Weights of a small GPT-style language model, trained from scratch on English Wikipedia.
Size: width 256, 20.5M parameters.
Architecture: LayerNorm before each block, rotary positions, no biases in attention or MLP, untied embeddings, normalized queries and keys.
Training: a variant of Adam for these matrices, 625M tokens, 4772 steps.
Each number is 200 + 40 x the weight over its row's rms, rounded and kept within 0 to 999. Layers, rows and columns count from 0. The size before them is the row's rms in percent of the matrix's.

# layer 17 MLP down (transposed), 704x256, rms 0.0596, rows 579-615, columns 192-255
105,237,111,184,215,252,214,175,302,234,170,221,261,145,202,133,160,203,247,220,153,193,233,202,257,186,262,156,165,232,278,172,197,268,273,177,210,217,179,192,186,222,257,155,204,233,235,221,137,183,225,142,187,223,251,165,219,128,190,214,133,168,178,228,176
095,212,176,250,163,183,180,266,202,207,231,147,247,209,140,218,241,213,181,219,181,191,246,129,180,220,272,186,179,136,230,167,226,187,172,196,194,243,209,165,131,195,237,274,224,223,171,230,124,189,207,231,235,288,233,156,216,214,203,248,218,290,219,245,251
098,189,226,121,256,185,119,297,295,213,212,218,143,230,203,167,186,195,255,209,259,268,217,189,172,237,140,215,167,221,263,152,227,181,185,218,252,202,199,229,99,183,204,103,240,153,188,182,271,157,227,205,153,189,129,180,267,178,210,173,266,196,159,139,254
103,194,165,199,195,129,213,221,170,131,210,224,200,116,204,199,173,241,211,180,188,173,176,185,206,202,67,157,197,196,188,200,275,127,177,213,186,211,99,315,149,234,189,212,210,81,182,219,189,195,136,162,257,226,239,150,213,194,215,216,178,223,212,198,156
102,188,171,259,140,177,203,179,222,231,222,154,203,209,205,269,221,189,184,200,182,224,201,215,191,290,227,253,178,223,245,226,195,229,142,174,155,251,205,193,258,176,172,116,217,157,134,196,172,243,234,202,239,178,153,190,184,169,147,212,192,200,183,212,311
100,196,206,216,273,157,204,283,190,199,192,209,214,192,175,265,257,238,163,129,137,162,187,136,224,190,140,270,179,182,216,141,188,231,192,145,291,146,199,124,196,198,112,164,175,160,187,261,222,242,259,204,151,211,180,208,160,277,173,160,227,135,189,262,180
102,212,234,254,217,198,229,163,220,144,216,161,221,209,258,186,179,252,168,168,230,182,132,80,176,171,277,276,167,276,211,213,196,235,189,112,212,163,218,191,259,256,189,233,199,263,187,253,138,232,174,216,220,198,256,188,226,189,193,145,227,191,217,178,183
104,241,214,231,215,226,203,217,166,213,259,211,251,198,216,228,93,165,189,130,195,173,244,205,186,178,146,169,266,185,200,156,190,162,197,266,210,200,210,205,181,217,233,162,242,199,226,120,156,164,245,118,231,227,144,207,271,224,223,135,217,246,218,264,110
090,236,208,156,117,164,138,252,213,215,242,181,230,236,183,242,257,167,158,168,162,223,147,224,108,238,252,195,173,203,121,188,220,183,212,179,210,218,153,209,150,245,133,174,239,176,225,162,241,207,197,216,170,196,222,208,125,233,231,183,235,216,225,228,233
107,217,164,149,123,189,209,246,212,174,274,197,183,302,142,126,175,158,256,171,177,222,156,230,249,226,224,191,238,282,214,228,202,173,148,281,148,215,158,146,244,167,261,167,263,163,263,249,193,194,238,151,168,195,217,169,219,207,172,201,188,269,155,233,200
103,222,218,161,214,150,250,243,207,160,207,204,189,194,278,221,217,146,145,204,157,212,224,182,239,207,199,231,150,164,203,103,222,168,207,260,244,173,187,137,244,182,244,184,207,192,211,124,174,125,239,238,162,212,237,260,147,168,219,133,125,171,225,160,206
100,195,208,229,118,207,271,176,218,221,169,140,253,204,200,289,228,189,187,185,224,207,227,240,198,215,228,171,127,119,223,218,219,186,176,171,92,143,187,195,241,165,196,171,191,202,195,164,231,164,200,247,217,211,248,193,169,146,268,148,201,219,228,301,267
102,232,261,188,187,226,214,144,233,190,244,230,165,275,201,186,163,259,176,202,195,201,176,197,239,174,206,208,221,279,152,241,251,219,209,208,186,191,238,168,191,245,180,184,216,208,191,233,293,167,195,230,182,116,208,131,175,183,207,255,181,97,208,171,205
089,201,200,165,225,208,222,162,170,227,135,203,215,233,216,247,225,162,194,255,189,245,174,190,218,166,138,256,124,240,154,241,162,170,188,249,212,217,214,235,257,203,212,186,266,248,207,221,197,135,200,241,212,212,176,127,199,193,206,224,219,112,247,211,264
101,190,232,246,210,167,190,264,110,192,150,199,237,180,153,223,162,157,204,173,232,198,129,248,202,162,220,236,225,220,239,161,204,136,198,189,152,196,214,199,244,244,144,267,245,292,202,265,235,173,186,138,264,270,127,194,183,239,210,165,201,167,208,164,238
100,167,174,163,151,153,202,245,164,158,177,128,176,243,176,191,175,198,229,136,235,158,205,204,168,131,207,229,164,238,215,215,214,190,161,194,260,122,114,236,213,201,258,167,183,208,209,235,106,202,184,132,125,243,217,196,244,193,176,242,112,243,122,158,259
104,187,177,187,250,227,195,205,211,83,199,180,219,165,216,144,236,273,253,149,177,214,166,213,200,228,211,180,195,225,154,255,165,267,145,173,156,265,190,191,272,204,173,191,155,175,165,191,277,232,285,199,239,160,212,186,222,161,152,220,191,165,173,330,181
092,189,211,159,248,201,188,207,248,176,291,177,218,207,233,231,146,281,230,116,197,259,203,172,201,176,204,264,247,176,181,89,214,177,244,267,263,185,255,157,309,247,213,160,173,209,156,211,208,196,197,187,224,220,217,202,241,232,171,159,254,192,222,267,213
104,192,248,181,216,233,204,98,132,174,229,226,214,203,241,145,124,290,203,239,125,206,222,183,160,207,248,131,153,160,168,216,226,249,185,129,189,206,127,267,220,274,188,228,151,181,151,167,234,266,217,269,183,154,220,166,212,243,211,205,143,213,236,157,209
094,221,251,163,130,161,181,217,148,303,207,164,106,236,169,184,232,154,220,135,220,161,125,118,170,306,201,168,271,172,252,232,250,205,170,144,197,164,203,245,249,215,168,230,261,169,174,231,184,236,235,209,233,97,166,249,148,179,213,140,232,194,203,275,235
103,217,187,214,186,231,206,99,203,131,206,147,154,158,232,195,192,228,216,238,118,226,251,172,169,210,239,312,195,228,267,236,251,228,222,243,167,177,243,241,187,185,200,206,247,233,191,231,198,212,236,181,195,198,98,158,202,247,189,253,221,318,243,158,231
093,273,232,171,125,267,167,291,161,282,206,223,164,148,140,172,170,193,158,177,207,201,202,232,146,187,220,223,137,173,169,164,157,103,200,192,228,193,162,254,150,182,122,199,173,161,227,285,142,260,225,189,293,218,222,225,223,251,217,185,219,209,117,243,177
100,193,230,143,161,251,229,225,214,236,189,205,208,140,193,254,250,267,268,177,202,144,268,171,198,223,235,171,106,173,229,196,250,224,190,148,185,218,187,189,205,230,270,222,213,277,172,175,169,149,185,254,221,171,162,178,168,134,267,246,256,214,243,159,164
096,225,179,214,195,137,200,188,230,138,229,169,207,140,158,224,225,222,147,208,234,204,264,154,257,170,272,162,170,241,219,229,245,191,212,270,188,181,200,223,210,241,180,232,138,186,181,201,199,209,237,260,251,175,259,242,100,206,169,201,142,218,169,184,217
098,233,261,257,148,248,158,246,187,166,185,173,220,159,155,211,152,285,259,231,263,210,169,168,254,210,130,215,163,206,124,177,223,205,107,249,235,167,173,165,207,166,233,157,220,194,291,169,232,168,201,176,187,207,150,178,203,230,198,189,258,179,160,205,170
105,207,200,99,216,261,138,172,239,293,169,201,194,195,136,243,206,243,189,180,192,224,148,126,198,230,234,204,152,244,235,241,207,181,193,169,188,208,174,198,202,237,316,186,225,225,213,150,199,189,130,275,293,156,223,243,164,199,158,137,167,170,183,170,182
087,193,215,206,204,180,188,199,262,162,225,166,223,236,176,220,219,160,234,210,92,147,234,272,207,225,249,184,241,218,161,136,224,253,272,268,205,241,229,264,151,217,150,194,229,198,218,300,191,111,159,192,198,164,182,220,202,263,97,244,135,205,247,220,189
103,276,229,147,224,175,241,196,164,256,223,228,200,201,156,191,224,256,207,185,214,300,148,197,148,195,179,169,252,158,154,256,216,204,272,200,244,208,132,152,146,255,155,242,171,247,263,177,171,195,159,118,200,229,178,172,198,200,167,281,212,163,287,229,178
105,186,255,217,180,222,218,225,176,237,172,264,182,218,186,172,251,227,220,222,186,207,226,185,171,164,192,256,262,190,265,160,169,192,225,192,161,217,131,210,212,228,213,205,251,135,220,214,86,222,166,160,249,258,196,196,167,170,229,135,170,228,207,188,167
103,160,178,220,184,203,194,171,215,180,194,207,158,167,241,253,244,195,144,199,206,205,230,178,176,215,208,285,155,197,133,213,285,144,226,227,226,210,264,162,201,226,206,190,231,220,193,185,218,198,140,261,227,214,298,207,226,278,226,186,255,163,229,271,201
092,183,251,154,236,264,204,139,123,264,171,227,142,180,241,211,210,257,226,179,232,192,174,171,194,132,210,183,165,194,178,218,173,173,210,184,186,247,217,230,202,301,201,239,230,170,133,258,115,185,150,221,108,170,259,185,198,149,161,183,194,252,191,236,202
099,186,232,157,203,201,232,189,177,154,191,229,137,219,150,211,232,152,264,165,246,146,245,170,265,194,92,171,134,219,186,238,235,173,208,240,246,207,141,186,134,200,222,232,220,208,225,214,168,268,195,244,259,286,178,219,249,170,226,148,312,186,153,146,224
103,219,175,213,214,243,251,271,155,286,141,225,182,151,176,160,192,207,141,141,210,184,161,194,186,213,220,239,189,231,185,280,202,116,167,132,193,166,209,153,158,191,208,210,146,152,165,185,234,202,236,215,214,144,223,235,203,164,127,184,197,177,191,238,212
099,210,236,231,200,219,215,136,202,215,203,229,266,253,176,208,195,255,196,192,247,138,164,187,182,186,117,230,242,259,118,297,220,225,182,210,209,177,245,211,218,178,205,233,185,190,224,283,173,204,225,205,164,209,154,193,145,186,201,239,235,182,221,163,202
104,154,184,217,233,134,269,144,194,174,159,234,176,266,195,162,168,169,279,185,168,281,161,218,196,176,111,181,199,285,221,205,222,244,206,153,160,190,266,178,270,185,191,217,205,195,182,207,191,201,143,230,203,231,191,251,296,194,171,271,192,192,108,189,190
093,182,203,250,179,207,194,212,150,199,213,219,262,162,149,199,203,247,259,174,180,199,234,229,217,151,211,193,215,170,220,274,218,253,260,173,229,328,138,189,254,234,227,205,223,165,205,235,201,244,204,233,190,190,155,124,207,174,133,228,220,262,230,183,269
102,231,276,140,226,222,223,235,216,214,173,220,215,206,243,204,207,261,182,206,210,169,155,155,191,216,241,159,211,182,166,204,202,285,239,181,248,200,153,217,252,192,178,151,188,209,206,169,276,245,200,281,164,207,260,223,252,183,213,172,192,147,168,140,216
# layer 17 MLP gate, 704x256, rms 0.068, rows 580-615, columns 192-255
093,235,224,151,123,202,180,209,214,208,202,118,114,186,144,205,197,217,183,225,222,225,226,157,160,226,238,276,285,238,251,247,200,114,188,270,167,177,154,212,166,171,146,231,232,232,232,146,227,256,261,246,163,198,197,182,173,193,159,292,228,248,214,240,262
100,198,155,217,221,215,214,213,208,183,219,222,260,162,144,207,131,152,230,180,278,212,215,117,200,178,199,199,224,203,254,232,221,228,210,201,297,176,137,256,197,209,258,168,218,122,154,153,212,216,261,196,152,210,227,186,216,177,195,152,146,165,239,254,206
098,162,166,201,254,175,167,216,215,192,249,236,223,214,198,257,212,126,159,189,195,138,258,255,223,147,171,177,178,246,235,242,186,162,228,247,138,207,149,249,199,259,249,227,182,216,122,232,143,208,158,117,166,200,206,242,215,173,161,174,216,175,190,194,236
106,179,181,263,268,260,242,212,235,206,246,240,214,158,175,209,116,196,222,246,252,246,253,124,203,197,193,225,210,244,184,192,205,221,215,233,152,200,202,186,114,197,187,142,194,177,176,194,217,224,193,199,231,193,148,159,193,197,191,199,144,122,134,215,185
101,163,119,114,216,239,241,260,186,162,163,164,145,176,241,197,159,257,198,219,174,205,153,215,167,179,172,225,197,195,150,227,259,170,204,216,145,231,177,194,196,148,208,211,252,260,198,222,154,195,252,138,225,269,238,205,313,161,202,184,191,183,250,209,185
100,152,176,232,170,154,135,168,238,222,229,84,150,154,153,113,181,213,155,188,195,260,199,169,154,197,195,237,232,181,152,103,171,198,201,217,103,111,197,252,206,206,235,186,169,218,180,210,205,203,175,179,206,211,199,188,204,287,219,136,147,119,156,191,144
106,252,200,227,186,158,196,244,265,263,178,255,200,146,174,211,192,198,187,183,202,181,241,205,232,230,186,198,200,236,91,239,172,139,259,231,235,164,233,178,221,144,131,189,227,189,166,204,176,187,239,172,187,187,244,198,185,246,173,163,170,194,251,190,165
086,203,165,168,173,173,189,237,180,251,206,156,183,167,133,229,90,224,229,166,171,159,187,241,162,178,167,201,151,206,189,173,224,172,250,172,223,248,193,206,242,238,179,171,309,212,203,183,211,223,150,174,159,215,248,137,219,200,154,148,231,176,206,227,271
101,207,195,189,223,176,156,217,185,201,239,268,161,176,160,203,221,216,188,198,169,234,225,216,252,173,142,227,237,212,212,146,238,215,248,234,218,199,173,224,213,164,182,101,253,143,224,244,199,214,122,223,197,244,180,212,233,271,199,232,160,222,190,274,189
097,265,197,127,290,121,170,241,182,205,168,195,243,272,150,228,163,169,208,240,201,206,170,242,172,229,194,233,134,248,197,160,247,270,240,161,268,218,80,222,221,259,201,109,227,151,185,208,219,174,163,204,219,169,160,179,170,299,223,192,199,196,236,177,209
102,212,226,227,271,211,130,255,179,205,185,212,220,256,215,200,259,123,154,224,172,188,250,174,129,189,119,212,155,224,174,225,262,182,315,274,249,188,175,239,284,190,163,202,217,212,224,167,198,172,180,211,188,280,206,249,146,226,200,178,221,78,213,261,165
104,191,172,243,264,190,243,166,256,220,212,178,216,302,184,223,216,247,145,252,127,191,268,222,188,157,195,105,113,252,194,147,187,206,224,220,150,224,257,164,174,208,164,98,219,188,193,195,180,251,240,237,167,189,255,207,282,180,185,216,215,215,236,217,150
094,270,168,200,140,202,206,203,267,150,233,174,134,236,166,239,252,246,188,183,256,290,164,195,142,245,204,261,240,191,240,192,171,146,225,216,166,192,273,261,191,192,132,209,244,252,164,208,174,149,211,291,203,201,249,247,182,188,185,267,192,171,305,206,225
101,275,209,139,182,185,234,136,204,245,226,214,138,227,258,245,198,234,243,211,257,227,259,208,266,211,202,170,204,212,193,190,193,156,157,203,257,220,207,221,143,229,131,156,179,174,245,208,192,229,145,146,154,223,196,249,178,296,179,233,180,212,188,222,160
101,167,209,189,221,237,262,213,172,126,201,215,183,209,195,277,251,199,185,128,190,157,274,163,194,220,220,195,195,204,142,319,206,159,197,207,196,168,197,225,141,174,181,293,202,101,245,159,246,169,231,234,139,201,186,235,195,237,213,140,217,217,176,238,215
102,217,175,242,120,213,207,257,217,183,227,180,204,208,211,175,208,247,230,183,209,122,145,274,198,208,196,160,157,221,150,235,173,221,238,155,198,168,220,151,211,186,225,207,222,180,256,123,168,260,252,176,183,287,153,226,271,232,241,197,177,227,253,223,167
091,147,238,191,271,199,141,164,251,162,256,124,202,193,195,200,194,226,245,154,168,250,218,165,213,207,198,235,189,125,192,173,249,170,222,232,106,207,229,166,203,182,238,176,208,240,162,217,213,120,196,145,179,270,292,236,235,211,192,168,225,153,248,243,206
110,216,177,191,185,170,232,187,127,217,134,240,219,273,203,220,190,274,195,170,197,188,175,189,210,180,204,179,230,204,160,126,219,178,221,257,175,181,200,278,223,226,238,148,272,209,110,96,148,196,230,173,190,170,115,174,187,228,180,194,138,133,153,251,206
098,216,118,176,223,171,178,202,211,206,227,200,117,223,164,247,206,200,122,161,134,188,211,155,218,234,162,207,246,194,184,171,252,168,196,229,214,150,238,224,169,183,139,169,168,170,175,228,274,218,220,170,182,296,197,246,154,217,191,152,225,176,198,184,227
107,269,178,146,290,192,185,219,125,214,193,276,190,188,211,185,221,183,203,160,222,135,130,224,149,278,202,227,183,176,154,201,217,238,185,231,203,250,130,251,212,191,274,185,180,194,161,192,255,223,186,248,184,265,206,212,236,211,120,218,184,210,232,245,146
097,251,202,196,163,234,190,144,267,231,218,206,157,219,145,157,253,249,184,118,206,205,223,271,239,198,173,128,135,195,205,161,183,195,217,156,189,224,201,179,175,216,216,237,214,209,167,204,112,219,178,203,217,248,288,255,186,149,178,250,186,151,103,211,210
101,176,223,182,260,224,215,150,238,143,185,226,213,105,167,180,132,192,195,220,156,132,186,261,215,202,263,191,192,207,196,199,232,134,229,181,196,190,179,190,168,205,204,195,229,168,159,194,222,255,211,202,239,83,160,211,152,177,159,187,171,208,240,268,224
102,262,177,195,238,175,171,228,208,223,233,127,200,216,169,190,197,214,146,186,238,219,282,284,213,234,253,196,241,177,172,190,193,119,246,190,103,230,253,221,235,193,178,143,188,170,213,123,204,229,211,149,85,217,154,165,232,204,190,152,189,136,183,211,183
101,190,168,167,265,215,234,205,250,184,192,174,208,241,239,158,269,169,91,190,182,161,215,186,238,187,183,204,209,218,155,157,233,228,205,256,227,201,261,261,132,258,102,220,188,233,214,161,202,223,151,193,194,165,213,239,188,176,191,178,284,197,222,247,205
105,237,138,259,265,195,257,195,193,176,265,182,199,170,217,174,161,209,218,149,170,159,190,192,203,165,222,170,201,186,168,204,215,224,185,179,254,226,219,219,252,148,157,172,191,154,206,195,200,176,234,197,155,145,121,168,116,191,191,214,188,211,208,267,197
093,197,132,152,209,228,202,181,206,172,268,234,228,203,151,204,234,219,154,257,245,201,206,190,195,252,182,232,111,174,118,171,249,199,215,206,201,251,156,205,194,209,212,220,183,262,195,224,241,225,237,243,198,194,201,177,155,216,269,189,174,121,173,199,176
105,249,189,161,170,190,204,247,186,181,251,188,236,218,219,228,240,188,194,212,152,216,218,185,189,223,239,233,165,184,72,216,208,166,198,178,238,196,231,250,222,268,184,177,285,220,202,203,251,258,133,148,160,202,231,171,149,232,264,206,150,179,232,185,196
104,260,172,227,248,216,130,203,182,202,210,197,227,261,227,235,192,246,205,214,197,155,229,206,213,183,210,182,177,192,178,68,161,249,245,118,112,201,185,184,182,250,172,247,175,175,225,188,185,188,207,185,126,174,194,170,169,225,147,270,108,212,206,179,200
100,167,174,184,235,238,221,166,168,204,226,221,184,230,251,223,156,175,241,192,144,218,192,188,242,186,180,217,193,272,89,159,238,190,192,197,185,258,216,202,217,215,245,259,220,187,132,289,156,194,138,187,165,205,246,176,188,242,119,238,158,229,257,220,235
092,249,205,201,168,170,256,216,187,167,182,167,211,231,220,175,216,247,152,176,149,183,173,222,163,256,204,197,192,205,173,204,165,151,198,247,151,254,247,156,201,193,131,192,218,231,223,178,220,178,216,200,238,216,133,182,217,207,270,174,259,204,201,195,256
101,274,177,223,259,124,227,173,206,211,201,225,164,227,122,167,210,158,171,136,169,183,160,170,232,194,207,233,210,280,165,232,146,231,193,143,158,249,137,226,255,166,197,224,181,188,255,149,151,238,158,265,177,230,183,257,235,165,257,178,212,225,187,275,180
105,186,184,212,160,177,244,202,201,122,235,227,135,214,212,181,144,300,188,258,125,152,185,235,187,150,169,163,180,229,166,209,184,279,205,163,250,145,178,168,217,182,130,219,193,162,150,199,153,177,230,220,195,287,323,182,195,294,204,239,197,191,236,236,116
096,207,209,87,157,179,270,180,227,201,201,221,98,111,168,248,202,190,187,257,210,138,168,179,226,145,166,224,202,256,178,286,296,197,172,136,207,234,210,188,229,192,216,214,268,154,187,255,228,188,192,171,188,147,189,176,132,175,220,206,129,157,274,234,141
106,131,213,147,188,138,214,148,194,254,205,226,154,249,189,164,208,248,189,210,295,168,191,189,309,201,208,213,225,199,189,246,205,237,163,154,207,250,265,169,200,244,181,208,253,223,174,135,225,236,141,97,203,254,184,222,179,223,225,180,134,142,246,175,151
096,166,195,113,270,251,142,236,199,207,171,223,229,251,250,206,249,216,263,165,244,191,232,264,207,241,254,183,184,243,201,232,281,180,289,174,115,256,222,294,202,152,191,149,184,228,235,225,199,278,210,166,156,194,269,143,209,200,246,224,233,219,206,233,257
101,240,205,152,229,233,275,265,146,172,167,154,217,238,247,220,250,134,203,177,301,152,149,199,195,156,205,228,188,234,183,176,120,248,255,94,252,202,256,235,190,219,211,236,185,173,180,124,222,203,184,226,229,179,195,192,222,188,106,195,143,137,265,186,181
# layer 17 MLP up, 704x256, rms 0.0664, rows 580-615, columns 192-255
095,212,146,147,157,143,109,226,193,164,295,184,256,193,250,178,190,164,243,150,165,188,248,266,149,180,183,158,233,193,224,141,151,158,242,247,172,227,195,214,212,210,143,227,206,201,198,214,165,181,213,274,173,212,297,191,93,171,190,162,254,215,246,175,139
103,191,205,219,160,134,145,250,240,225,223,190,136,148,234,213,206,225,247,165,162,240,111,182,128,248,254,160,255,242,183,232,195,192,208,182,142,121,260,173,176,188,201,154,193,209,204,204,218,143,190,190,175,180,241,239,149,162,229,209,235,159,212,205,195
106,279,250,171,193,183,160,222,273,292,175,214,181,231,173,256,181,211,181,182,227,248,188,244,189,240,160,203,199,177,220,214,281,158,172,202,224,182,245,204,216,139,183,159,164,187,194,225,197,183,167,188,250,198,142,232,237,225,249,229,172,206,288,273,167
101,207,233,152,212,198,198,164,270,175,215,172,155,231,181,181,211,217,250,219,148,174,222,248,209,120,243,193,195,212,205,226,126,195,183,163,209,220,175,228,208,167,282,280,150,132,189,195,240,181,252,238,215,204,185,265,171,196,270,232,234,246,212,197,241
097,178,249,138,166,206,242,251,145,213,196,232,165,239,229,243,184,165,242,242,217,172,260,247,251,154,257,200,212,180,194,263,213,183,244,202,247,250,240,241,205,220,247,190,203,202,216,233,193,173,190,219,207,246,175,167,190,150,153,199,237,276,119,215,242
101,241,146,177,173,210,177,154,175,120,283,152,198,243,204,181,225,208,191,140,201,230,264,221,233,249,236,229,233,193,143,219,201,209,267,171,193,248,245,181,221,184,263,201,233,246,209,243,172,185,173,169,227,313,167,178,194,178,230,166,187,219,191,199,121
103,202,228,178,185,188,123,106,164,204,223,153,158,128,253,184,157,179,259,161,175,122,184,202,238,192,184,195,159,178,149,236,219,201,252,247,208,170,199,291,174,223,149,204,138,226,294,218,221,163,227,246,168,224,256,179,209,204,219,178,202,208,210,255,187
088,198,229,188,229,140,169,126,173,158,208,198,240,265,235,152,220,239,189,238,224,214,253,221,204,140,190,217,209,209,159,153,292,225,136,266,221,237,129,218,259,245,254,197,215,220,174,192,271,201,208,171,207,243,150,214,248,245,192,264,159,110,173,229,194
105,211,197,207,195,224,284,216,212,226,195,253,166,228,181,194,142,124,76,210,272,234,171,186,267,229,247,201,170,202,281,169,310,213,158,213,148,212,164,215,219,212,211,106,200,250,188,212,267,172,159,165,148,147,218,150,168,218,311,143,112,208,212,186,159
100,171,128,186,254,174,152,209,220,238,229,215,253,156,229,221,246,165,235,200,216,176,257,157,150,229,107,145,184,172,209,155,128,190,213,236,244,203,278,186,228,218,230,243,195,181,211,242,173,196,159,206,208,238,184,179,185,194,181,157,230,153,211,232,234
101,210,208,164,148,189,217,165,149,228,214,270,195,181,263,175,124,265,137,234,186,246,177,111,183,195,199,199,262,212,216,155,214,212,139,212,275,265,205,227,227,161,238,211,215,235,166,242,206,228,204,238,169,217,198,260,286,246,180,235,214,170,238,175,171
101,170,180,185,208,186,301,191,149,190,210,270,239,155,171,153,238,185,188,187,311,234,192,215,225,200,182,210,250,265,177,258,162,173,220,217,261,170,160,167,204,192,217,226,167,183,191,212,276,225,224,211,253,251,145,203,269,194,209,195,168,200,223,201,200
094,301,194,224,228,262,129,231,230,165,133,256,180,235,215,137,213,190,162,130,239,214,235,200,163,199,211,222,271,211,224,254,198,235,241,202,161,194,148,228,190,239,217,185,197,146,262,168,228,193,172,129,255,201,220,243,227,212,190,156,153,274,105,166,256
099,162,268,263,233,213,177,216,178,143,223,241,229,173,214,217,192,241,178,188,172,232,169,222,209,218,149,221,145,227,251,255,188,212,178,159,213,170,218,270,222,134,112,182,135,277,223,212,165,263,194,251,197,225,202,236,121,156,164,178,189,192,245,216,224
098,245,235,229,197,147,191,161,262,251,189,211,191,261,197,234,146,346,234,236,207,239,200,186,177,269,114,166,172,145,168,166,171,218,236,150,149,153,207,176,257,232,166,228,217,170,211,206,233,225,203,239,183,172,198,187,177,168,186,219,234,211,300,196,187
103,196,249,163,197,205,197,170,276,211,247,161,181,245,175,220,190,150,158,155,184,254,182,152,145,223,297,209,197,204,224,133,245,212,156,249,197,202,158,148,91,220,212,316,214,193,201,171,171,185,166,194,242,196,146,190,167,283,228,27,208,169,190,167,182
093,180,203,177,184,191,178,208,169,220,223,148,201,238,267,150,198,222,190,155,114,144,222,168,242,175,229,185,203,202,172,197,154,182,235,161,171,186,171,202,162,209,172,216,234,175,140,149,215,125,173,175,180,216,258,216,169,195,216,70,243,216,158,205,192
102,236,146,172,212,197,117,168,247,234,212,199,218,182,207,189,169,243,212,238,193,106,219,216,185,198,149,223,198,204,203,139,276,200,122,249,228,227,247,77,238,235,197,156,206,184,246,242,198,254,200,214,134,178,217,153,132,241,239,264,205,156,201,249,190
095,134,146,206,242,144,248,149,193,232,176,277,219,175,190,222,141,182,186,215,179,184,179,191,224,145,206,132,178,248,144,192,259,173,171,238,153,225,173,175,137,180,213,202,168,206,171,139,166,183,180,163,161,138,147,201,222,169,268,290,236,226,192,159,196
101,223,204,210,142,218,158,139,267,172,143,182,169,218,122,207,202,204,245,155,54,234,246,168,206,222,226,228,223,181,181,177,184,168,210,208,223,208,315,188,230,224,223,184,245,164,242,190,143,224,194,229,199,214,155,194,197,209,221,210,175,261,198,290,185
095,173,214,202,273,208,246,163,221,136,161,230,182,260,219,185,230,260,221,146,206,134,283,228,207,283,208,224,116,185,177,228,126,242,269,136,157,182,232,150,170,210,233,231,190,280,197,182,191,212,193,161,164,231,138,156,174,204,165,179,151,240,288,137,187
097,204,204,273,211,188,163,134,154,192,158,167,186,212,263,209,372,149,155,262,254,198,191,185,225,224,230,267,162,218,161,228,235,160,151,225,193,152,155,175,181,170,231,237,247,189,206,210,304,235,266,136,216,212,168,179,161,246,177,206,218,214,184,199,196
098,142,142,168,179,170,206,158,215,189,174,152,222,202,144,156,217,159,144,183,321,129,227,185,167,117,191,200,218,156,267,126,234,147,191,196,188,220,197,296,197,225,262,60,204,152,184,217,208,214,230,173,222,182,186,226,126,192,231,200,227,198,187,199,175
100,195,230,273,148,180,233,190,172,152,154,156,225,231,240,179,233,143,169,219,190,180,112,179,221,245,210,183,159,232,201,115,195,239,172,204,184,149,150,259,119,201,181,195,246,218,226,136,147,187,236,292,164,205,194,189,181,254,177,244,222,243,221,132,178
104,194,201,269,146,127,258,182,295,141,142,201,182,155,207,216,234,219,208,236,183,222,210,269,172,129,168,147,220,215,319,160,208,132,177,205,194,229,201,128,172,158,164,196,199,190,168,184,201,189,154,157,237,218,204,133,174,194,182,169,197,171,200,146,305
091,176,188,273,139,198,241,222,212,252,199,242,219,216,227,204,296,203,231,184,279,227,218,114,182,220,201,247,202,160,185,236,246,207,138,168,225,223,208,141,228,205,199,212,129,206,189,106,209,164,213,123,181,228,200,142,214,237,248,176,251,172,172,229,206
104,223,212,190,181,186,180,105,255,237,202,175,300,173,187,250,200,191,227,152,185,230,167,149,157,180,317,285,139,260,134,189,223,215,220,194,158,190,208,265,190,242,211,202,101,202,164,201,179,245,164,242,266,157,258,166,190,273,253,223,139,203,279,229,138
101,131,170,298,148,209,264,187,120,179,236,196,177,163,243,245,188,165,172,233,207,208,278,228,122,156,173,228,166,153,185,194,221,158,135,164,222,165,142,223,246,228,157,219,263,227,216,193,186,205,188,257,195,193,214,223,271,232,158,164,231,83,196,175,258
106,225,113,255,204,202,216,182,187,175,210,283,206,151,302,263,189,179,177,220,229,234,169,237,226,220,221,143,163,218,101,178,183,155,207,200,226,199,170,172,190,201,246,239,209,148,117,163,251,184,218,194,166,221,216,133,180,199,204,207,231,165,193,209,227
091,215,187,206,189,207,223,184,231,158,139,240,207,161,147,197,278,169,240,241,243,286,160,262,252,186,250,200,241,180,223,145,236,206,108,227,221,173,177,192,219,170,244,209,131,169,184,139,238,166,264,126,222,125,187,127,196,214,168,179,234,196,196,166,168
103,161,301,204,122,215,217,280,227,240,271,203,210,200,177,184,142,185,265,173,269,221,202,223,196,168,209,199,220,163,205,195,197,199,186,181,231,179,194,254,109,225,233,169,198,246,214,166,233,272,232,211,224,191,182,204,162,215,205,135,175,192,187,241,228
105,137,218,236,135,214,284,226,220,232,223,225,112,185,148,200,149,231,149,167,133,167,169,219,224,232,270,141,201,207,205,205,208,174,109,190,180,151,201,185,223,218,252,285,187,173,92,199,173,249,206,181,217,295,285,173,193,169,170,199,160,180,206,188,149
092,240,176,254,195,145,184,217,136,214,236,156,169,220,194,253,216,176,257,131,181,189,180,153,160,165,181,168,210,145,241,207,156,169,225,172,185,224,215,245,177,241,235,220,239,195,207,212,190,220,152,201,184,216,221,237,163,180,222,172,222,189,177,270,217
107,117,183,241,230,211,114,239,159,267,269,230,182,147,114,229,251,193,141,232,238,246,135,236,222,200,137,222,179,162,231,94,206,223,182,306,208,279,166,260,213,254,233,212,142,270,299,185,172,242,194,273,257,202,172,102,204,252,159,214,258,183,256,266,150
095,204,195,185,208,131,244,239,221,174,160,167,173,240,193,215,158,203,150,191,213,220,169,194,167,205,154,226,222,239,176,272,167,234,156,245,193,131,247,147,170,241,177,246,247,218,177,156,207,216,194,251,233,238,183,206,216,177,196,181,251,118,240,119,229
101,148,169,256,208,300,203,287,230,200,200,280,268,227,170,194,250,171,172,193,209,213,264,245,209,262,157,203,262,161,188,203,177,239,204,127,122,237,180,192,179,179,218,224,187,143,208,151,201,180,174,160,157,243,188,228,250,233,190,252,208,221,207,204,182